python train.py --attn_scale=0.177 --extras=["capped logits"] --decay_fraction=0.697 --seq_len=512
Each number is 200 + 40 x the weight over its row's rms, rounded and kept within 0 to 999. Layers, rows and columns count from 0. The size before them is the row's rms in percent of the matrix's.

# k: layer 2 attention key, 160x160, rms 0.0808, rows 25-31, columns 0-159
# q: layer 2 attention query, 160x160, rms 0.0831, rows 26-31, columns 0-159
# v: layer 2 attention value, 160x160, rms 0.049, rows 0-3, columns 0-159
# o: layer 2 attention output (transposed), 160x160, rms 0.0507, rows 0-2, columns 0-159
k25,116,197,173,283,246,194,206,218,213,203,177,192,254,239,234,175,132,206,183,206,180,164,212,205,171,216,105,190,185,199,210,223,242,196,157,180,154,204,243,191,261,156,160,230,173,242,188,202,203,237,233,212,166,246,186,151,250,135,240,158,228,160,239,216,121,246,239,210,223,195,154,176,209,162,66,193,191,331,230,170,279,201,208,208,195,196,206,203,216,214,172,228,190,190,162,156,209,222,192,211,233,213,227,220,182,265,240,162,196,122,187,196,193,250,113,195,183,193,199,200,236,206,344,186,277,196,160,196,273,202,129,176,172,243,279,87,232,188,230,190,226,233,201,172,144,207,182,240,193,220,194,188,222,134,135,223,156,231,183,213,246
q26,092,238,226,170,256,209,195,162,223,183,171,112,269,140,229,252,210,260,194,212,134,202,153,210,251,192,210,229,314,228,186,205,174,283,148,234,198,218,189,100,186,208,209,227,174,204,134,181,220,228,208,176,188,154,176,206,220,237,198,148,145,208,227,161,195,199,188,135,178,116,218,209,246,231,170,222,178,220,199,224,229,178,147,148,220,231,239,217,180,210,225,157,220,186,253,186,229,114,61,164,177,169,206,272,208,223,183,221,267,223,211,180,145,195,219,246,205,172,233,250,147,155,204,233,169,214,188,305,192,129,223,258,215,253,200,207,165,141,192,145,266,226,211,190,189,189,244,217,288,247,185,187,206,226,189,257,189,210,152,157,137
k26,064,338,182,268,269,178,192,185,158,203,171,162,238,124,198,272,226,199,140,163,202,221,202,255,225,244,191,252,178,224,171,270,181,209,208,205,224,214,187,197,197,238,177,247,144,260,266,254,193,211,155,202,190,77,100,208,138,275,187,206,222,247,117,168,206,149,169,212,174,182,201,278,225,119,222,213,156,203,190,171,246,225,143,224,267,220,220,177,207,180,218,249,195,252,256,200,203,207,189,129,109,224,179,218,185,130,178,186,196,200,216,172,124,135,211,143,186,224,235,244,187,155,259,218,179,227,155,215,257,129,201,231,199,228,128,237,207,201,205,197,229,188,179,202,176,180,205,242,212,180,209,172,177,166,247,210,207,159,179,237,191
q27,096,196,199,225,217,184,216,207,215,152,164,243,220,208,192,223,234,179,183,182,227,185,193,154,177,211,190,202,140,196,175,263,183,147,243,201,232,219,194,250,172,218,197,192,208,178,197,178,182,177,191,198,171,217,188,194,217,195,199,228,247,182,190,202,224,205,238,239,226,273,220,184,189,196,214,220,212,171,220,219,215,228,176,204,183,197,215,175,190,219,200,214,237,197,165,203,201,250,292,177,213,165,178,172,191,208,167,109,145,191,203,205,235,157,203,116,208,180,173,206,186,231,225,185,245,199,228,0,238,180,194,208,211,162,149,187,178,188,191,231,181,183,363,218,197,211,165,208,153,192,180,166,354,194,196,181,248,142,224,217,251
k27,108,215,179,162,237,176,206,188,200,235,187,158,205,136,157,285,225,247,230,231,142,176,187,202,259,164,187,249,278,211,181,151,156,275,166,214,211,231,192,126,128,156,240,242,207,229,146,172,217,266,195,282,153,162,208,221,216,231,198,210,150,214,257,206,252,127,159,183,249,135,182,171,255,230,154,160,151,211,164,230,171,267,193,143,188,186,229,203,219,233,241,159,224,230,274,149,236,162,116,163,192,218,231,228,190,221,139,193,218,191,185,216,207,235,169,204,164,239,189,225,96,191,189,222,234,228,176,204,165,220,165,269,214,261,131,200,158,145,168,160,203,224,251,260,206,141,274,187,238,245,139,131,228,229,158,253,167,159,156,190,155
q28,082,209,194,172,183,199,193,198,195,258,247,188,194,193,209,118,152,203,210,206,205,217,247,256,194,192,202,185,196,216,235,151,239,201,197,209,159,191,236,204,237,163,193,206,187,204,200,226,220,209,180,195,198,205,243,223,145,196,197,189,158,188,199,222,169,229,190,170,171,145,206,218,152,197,188,193,214,213,195,185,171,186,241,189,199,220,181,202,228,189,166,197,144,196,208,201,193,175,142,242,181,233,201,176,231,183,233,311,220,225,199,207,196,244,202,278,189,210,205,196,215,189,179,211,169,211,192,469,167,217,222,151,206,205,259,218,216,233,221,182,220,213,0,198,206,201,202,204,221,203,203,239,37,165,193,199,193,249,196,176,192
k28,066,174,271,273,132,240,214,221,179,160,174,261,230,285,219,144,220,184,164,200,247,192,165,172,154,262,205,184,131,153,210,243,186,153,237,164,231,141,166,255,249,229,242,167,213,128,229,168,159,158,234,138,232,219,219,145,215,177,241,275,234,193,192,267,162,231,267,251,174,235,232,192,174,142,214,226,201,183,206,239,230,163,256,252,222,149,177,191,224,185,198,207,249,205,108,259,197,249,272,213,219,159,171,155,212,189,204,182,190,187,159,179,233,168,252,125,237,166,138,114,246,228,193,197,230,164,219,167,264,204,140,200,164,138,213,178,206,223,216,255,229,153,159,140,245,225,148,173,165,118,247,246,218,225,184,158,212,183,224,241,249
q29,099,256,215,200,225,209,186,208,219,207,175,120,204,157,220,248,196,264,183,204,114,214,131,198,262,210,195,228,281,221,196,200,188,297,101,197,198,192,206,100,190,230,193,211,159,162,129,188,238,220,193,168,181,159,187,173,211,255,212,162,139,241,230,155,164,189,186,151,197,113,234,190,215,200,142,200,194,247,203,247,227,233,157,167,235,236,242,208,194,208,229,167,237,204,278,206,219,154,74,148,165,178,223,312,186,217,181,218,272,191,226,197,180,224,198,213,200,203,207,239,154,154,216,211,139,204,175,335,200,162,218,253,196,243,217,193,195,145,206,138,236,225,200,177,190,180,278,219,267,254,193,177,185,203,181,247,177,225,152,157,152
k29,069,292,223,193,208,167,181,113,175,183,179,177,289,140,225,291,211,196,151,188,235,283,196,243,207,235,165,267,191,238,196,215,131,181,218,251,201,224,161,190,270,201,184,252,175,236,212,233,165,179,103,169,181,126,205,227,173,239,166,197,196,205,85,155,290,194,142,178,183,228,224,238,218,164,243,225,171,215,195,171,235,171,215,259,239,258,186,220,149,185,218,228,212,161,228,199,211,191,201,180,142,215,157,186,164,143,207,195,164,279,275,120,180,97,239,170,231,175,241,243,168,194,292,233,179,216,192,245,224,196,169,241,187,218,125,266,151,203,194,173,244,193,164,155,187,187,189,160,204,148,182,227,154,167,199,193,240,164,219,189,194
q30,090,165,189,207,198,180,212,201,223,149,177,255,209,215,172,230,223,172,205,194,232,185,195,159,182,187,186,189,183,178,182,235,181,150,240,196,217,231,176,237,175,222,215,168,223,195,229,198,152,190,227,215,204,217,183,212,247,189,193,234,246,191,191,206,224,198,207,254,209,249,188,183,216,195,201,226,204,175,211,205,226,195,176,222,176,187,221,177,202,226,209,199,235,211,169,201,183,235,296,184,240,158,195,170,195,199,163,111,152,195,184,215,222,148,230,128,188,175,181,187,198,238,197,180,246,201,235,0,211,194,189,229,195,159,150,193,165,190,179,225,161,187,368,223,207,205,148,203,151,167,200,194,339,225,220,181,227,162,229,220,236
k30,111,192,138,187,254,203,225,261,213,232,228,148,170,179,189,235,245,230,211,227,132,144,217,192,218,145,191,178,230,205,194,203,203,227,145,199,190,244,226,137,128,135,224,214,187,247,169,205,208,241,200,259,142,176,156,189,236,202,236,128,170,229,284,177,229,141,198,164,265,177,144,213,224,247,128,165,190,198,176,202,185,253,150,163,223,193,226,168,225,241,193,219,194,220,256,116,225,220,144,171,184,236,244,263,217,261,121,184,190,150,143,239,170,267,114,223,136,250,197,196,157,165,261,216,230,255,199,170,211,155,201,213,205,259,185,152,225,156,198,195,178,241,278,234,181,149,256,212,234,309,196,94,242,201,168,247,147,178,182,197,220
q31,082,291,209,278,240,231,184,183,209,210,188,176,234,112,240,153,249,177,190,233,174,245,247,182,217,201,188,223,47,238,226,271,209,182,206,214,189,196,239,187,178,249,187,207,85,216,198,255,216,169,123,125,205,192,167,205,93,243,159,187,199,209,109,215,171,179,266,170,223,311,203,213,125,178,207,170,200,217,253,194,214,231,217,208,211,260,245,183,233,135,196,276,158,197,188,180,223,251,233,196,139,238,176,206,185,250,135,188,195,176,206,193,244,155,189,140,233,214,187,245,174,173,255,209,118,229,191,174,232,171,251,166,187,208,169,203,194,213,230,266,242,202,135,167,209,154,212,241,175,160,207,209,156,196,213,185,232,162,197,176,229
k31,100,200,230,201,87,171,186,146,218,184,190,242,244,208,218,174,139,240,173,166,213,194,186,183,184,152,225,217,196,188,237,161,219,227,250,175,258,193,100,218,183,256,204,147,215,177,185,163,139,189,215,195,260,212,324,221,219,201,214,157,199,165,251,249,232,216,200,219,130,211,229,179,182,203,206,226,223,224,272,213,200,144,279,216,159,227,227,178,134,186,239,169,201,139,181,259,151,180,209,219,267,179,225,160,198,183,267,239,215,223,243,171,248,184,284,223,206,187,160,262,228,254,108,231,170,118,197,241,175,227,154,191,160,191,177,190,175,174,154,177,162,129,131,210,223,323,151,207,190,141,149,249,178,211,268,205,200,253,211,189,158
v0,082,140,302,257,168,152,234,216,223,177,255,218,161,201,177,236,209,173,227,248,166,75,207,207,181,223,325,201,226,207,150,203,121,230,224,143,85,194,140,168,236,218,161,227,142,147,194,235,206,174,224,193,124,210,213,232,167,162,210,208,141,149,256,248,215,233,197,217,201,192,205,239,241,167,192,214,179,247,116,166,243,234,195,265,185,208,144,195,239,194,224,183,204,155,187,188,202,186,194,194,161,158,178,200,216,100,206,242,168,155,248,205,198,201,195,128,216,116,199,215,176,172,218,236,207,210,174,202,201,246,243,200,219,274,232,320,201,161,230,173,188,216,199,163,121,268,199,215,156,193,208,243,208,205,181,201,264,232,177,201,226
o0,077,217,237,206,241,237,264,203,201,164,201,164,247,182,178,205,178,185,225,159,212,240,225,120,155,247,221,196,181,218,181,213,206,271,219,187,288,219,211,222,198,168,172,201,220,235,263,149,172,242,164,285,213,238,165,151,170,228,266,183,148,268,160,202,162,221,149,186,207,186,117,90,186,166,169,201,193,207,184,224,201,226,299,127,188,243,242,257,178,161,217,215,168,151,187,150,214,271,178,244,192,276,100,178,187,275,199,124,242,236,198,124,170,167,257,212,202,290,223,132,242,246,210,140,194,141,144,205,180,130,242,136,201,160,189,175,187,243,210,205,166,217,210,205,253,181,251,184,217,182,218,183,185,208,211,206,198,225,257,147,184
v1,090,206,174,173,190,200,242,258,210,192,222,207,197,244,224,237,209,202,278,135,191,145,189,224,233,76,249,181,215,209,218,182,217,202,206,165,184,241,182,180,187,151,197,274,223,192,130,278,208,120,240,230,207,216,178,137,173,153,237,189,153,231,254,311,243,186,120,169,230,203,177,231,220,155,256,148,190,153,190,209,182,241,199,280,169,215,281,179,195,217,193,219,239,206,207,124,110,168,192,174,155,169,156,193,278,248,205,216,185,217,191,204,204,228,165,262,151,224,185,210,209,206,242,185,173,108,135,200,202,190,213,216,237,233,183,251,215,193,184,220,190,207,193,308,229,259,194,105,223,241,171,160,197,160,122,163,127,249,195,194,216
o1,081,151,253,216,186,176,205,177,221,163,177,186,243,159,176,68,164,269,208,195,281,232,144,227,214,299,170,194,229,213,162,175,223,249,263,185,236,93,271,189,219,200,230,195,248,258,168,195,180,202,197,210,170,177,234,180,131,233,274,275,167,131,194,249,171,168,234,128,188,254,244,183,173,255,172,224,286,214,242,251,220,132,232,205,245,189,159,170,195,220,147,183,161,209,243,201,254,137,161,200,174,201,225,251,207,195,206,224,196,249,213,190,171,191,178,180,148,223,174,154,128,161,226,178,239,237,240,227,223,280,222,151,176,185,231,194,185,171,182,151,206,145,169,158,180,199,232,194,176,164,200,261,248,234,164,253,279,165,165,229,234
v2,079,187,164,83,209,258,217,173,151,244,181,226,184,215,214,150,185,153,178,204,234,314,210,193,190,227,177,270,187,171,158,203,240,196,194,225,227,144,168,266,256,253,264,261,234,221,231,206,203,190,207,187,213,211,194,173,120,218,194,118,227,189,208,155,172,233,237,205,141,222,246,256,211,247,263,204,247,190,248,211,217,186,178,168,223,233,130,226,259,96,189,244,202,236,174,234,124,187,227,187,179,232,154,202,182,235,254,225,184,199,283,141,202,163,173,241,189,218,240,255,200,195,219,112,178,124,176,185,153,182,160,197,225,109,209,134,191,281,247,222,235,205,193,218,197,141,196,221,163,206,124,284,200,212,158,212,188,206,251,159,188
o2,085,172,188,263,200,191,241,151,209,187,182,246,216,152,199,271,232,234,192,195,162,164,219,163,210,221,205,164,197,198,205,187,149,127,264,310,179,243,267,270,185,200,206,200,214,150,139,240,99,183,193,153,228,163,182,199,208,213,175,223,173,190,163,220,220,154,222,260,171,183,198,269,172,186,206,184,176,216,171,222,228,142,86,207,233,160,198,151,177,237,178,177,220,215,193,263,254,157,234,220,177,170,216,190,226,189,178,188,153,255,165,237,215,204,191,183,201,223,206,272,257,137,155,243,266,272,171,137,240,203,220,179,222,222,150,243,183,200,140,170,189,246,239,238,157,282,177,181,230,205,185,105,206,223,114,201,256,160,126,269,298
v3,118,122,249,118,217,212,223,228,222,255,224,194,191,190,232,241,172,257,258,244,149,164,220,217,234,170,264,180,226,157,176,165,125,224,179,213,149,241,219,147,83,186,243,213,168,197,149,193,235,198,167,258,165,243,199,190,137,115,151,189,142,228,213,211,263,207,114,224,296,136,155,167,219,167,195,163,190,225,178,195,103,238,226,123,222,146,236,222,220,258,241,215,201,213,209,140,203,201,184,198,224,168,239,218,244,235,168,238,208,231,209,235,164,218,188,254,129,206,204,176,152,116,200,293,211,252,211,234,161,243,201,193,231,269,192,201,214,180,226,167,191,257,174,195,183,179,225,180,256,257,168,134,181,186,137,250,161,197,184,197,206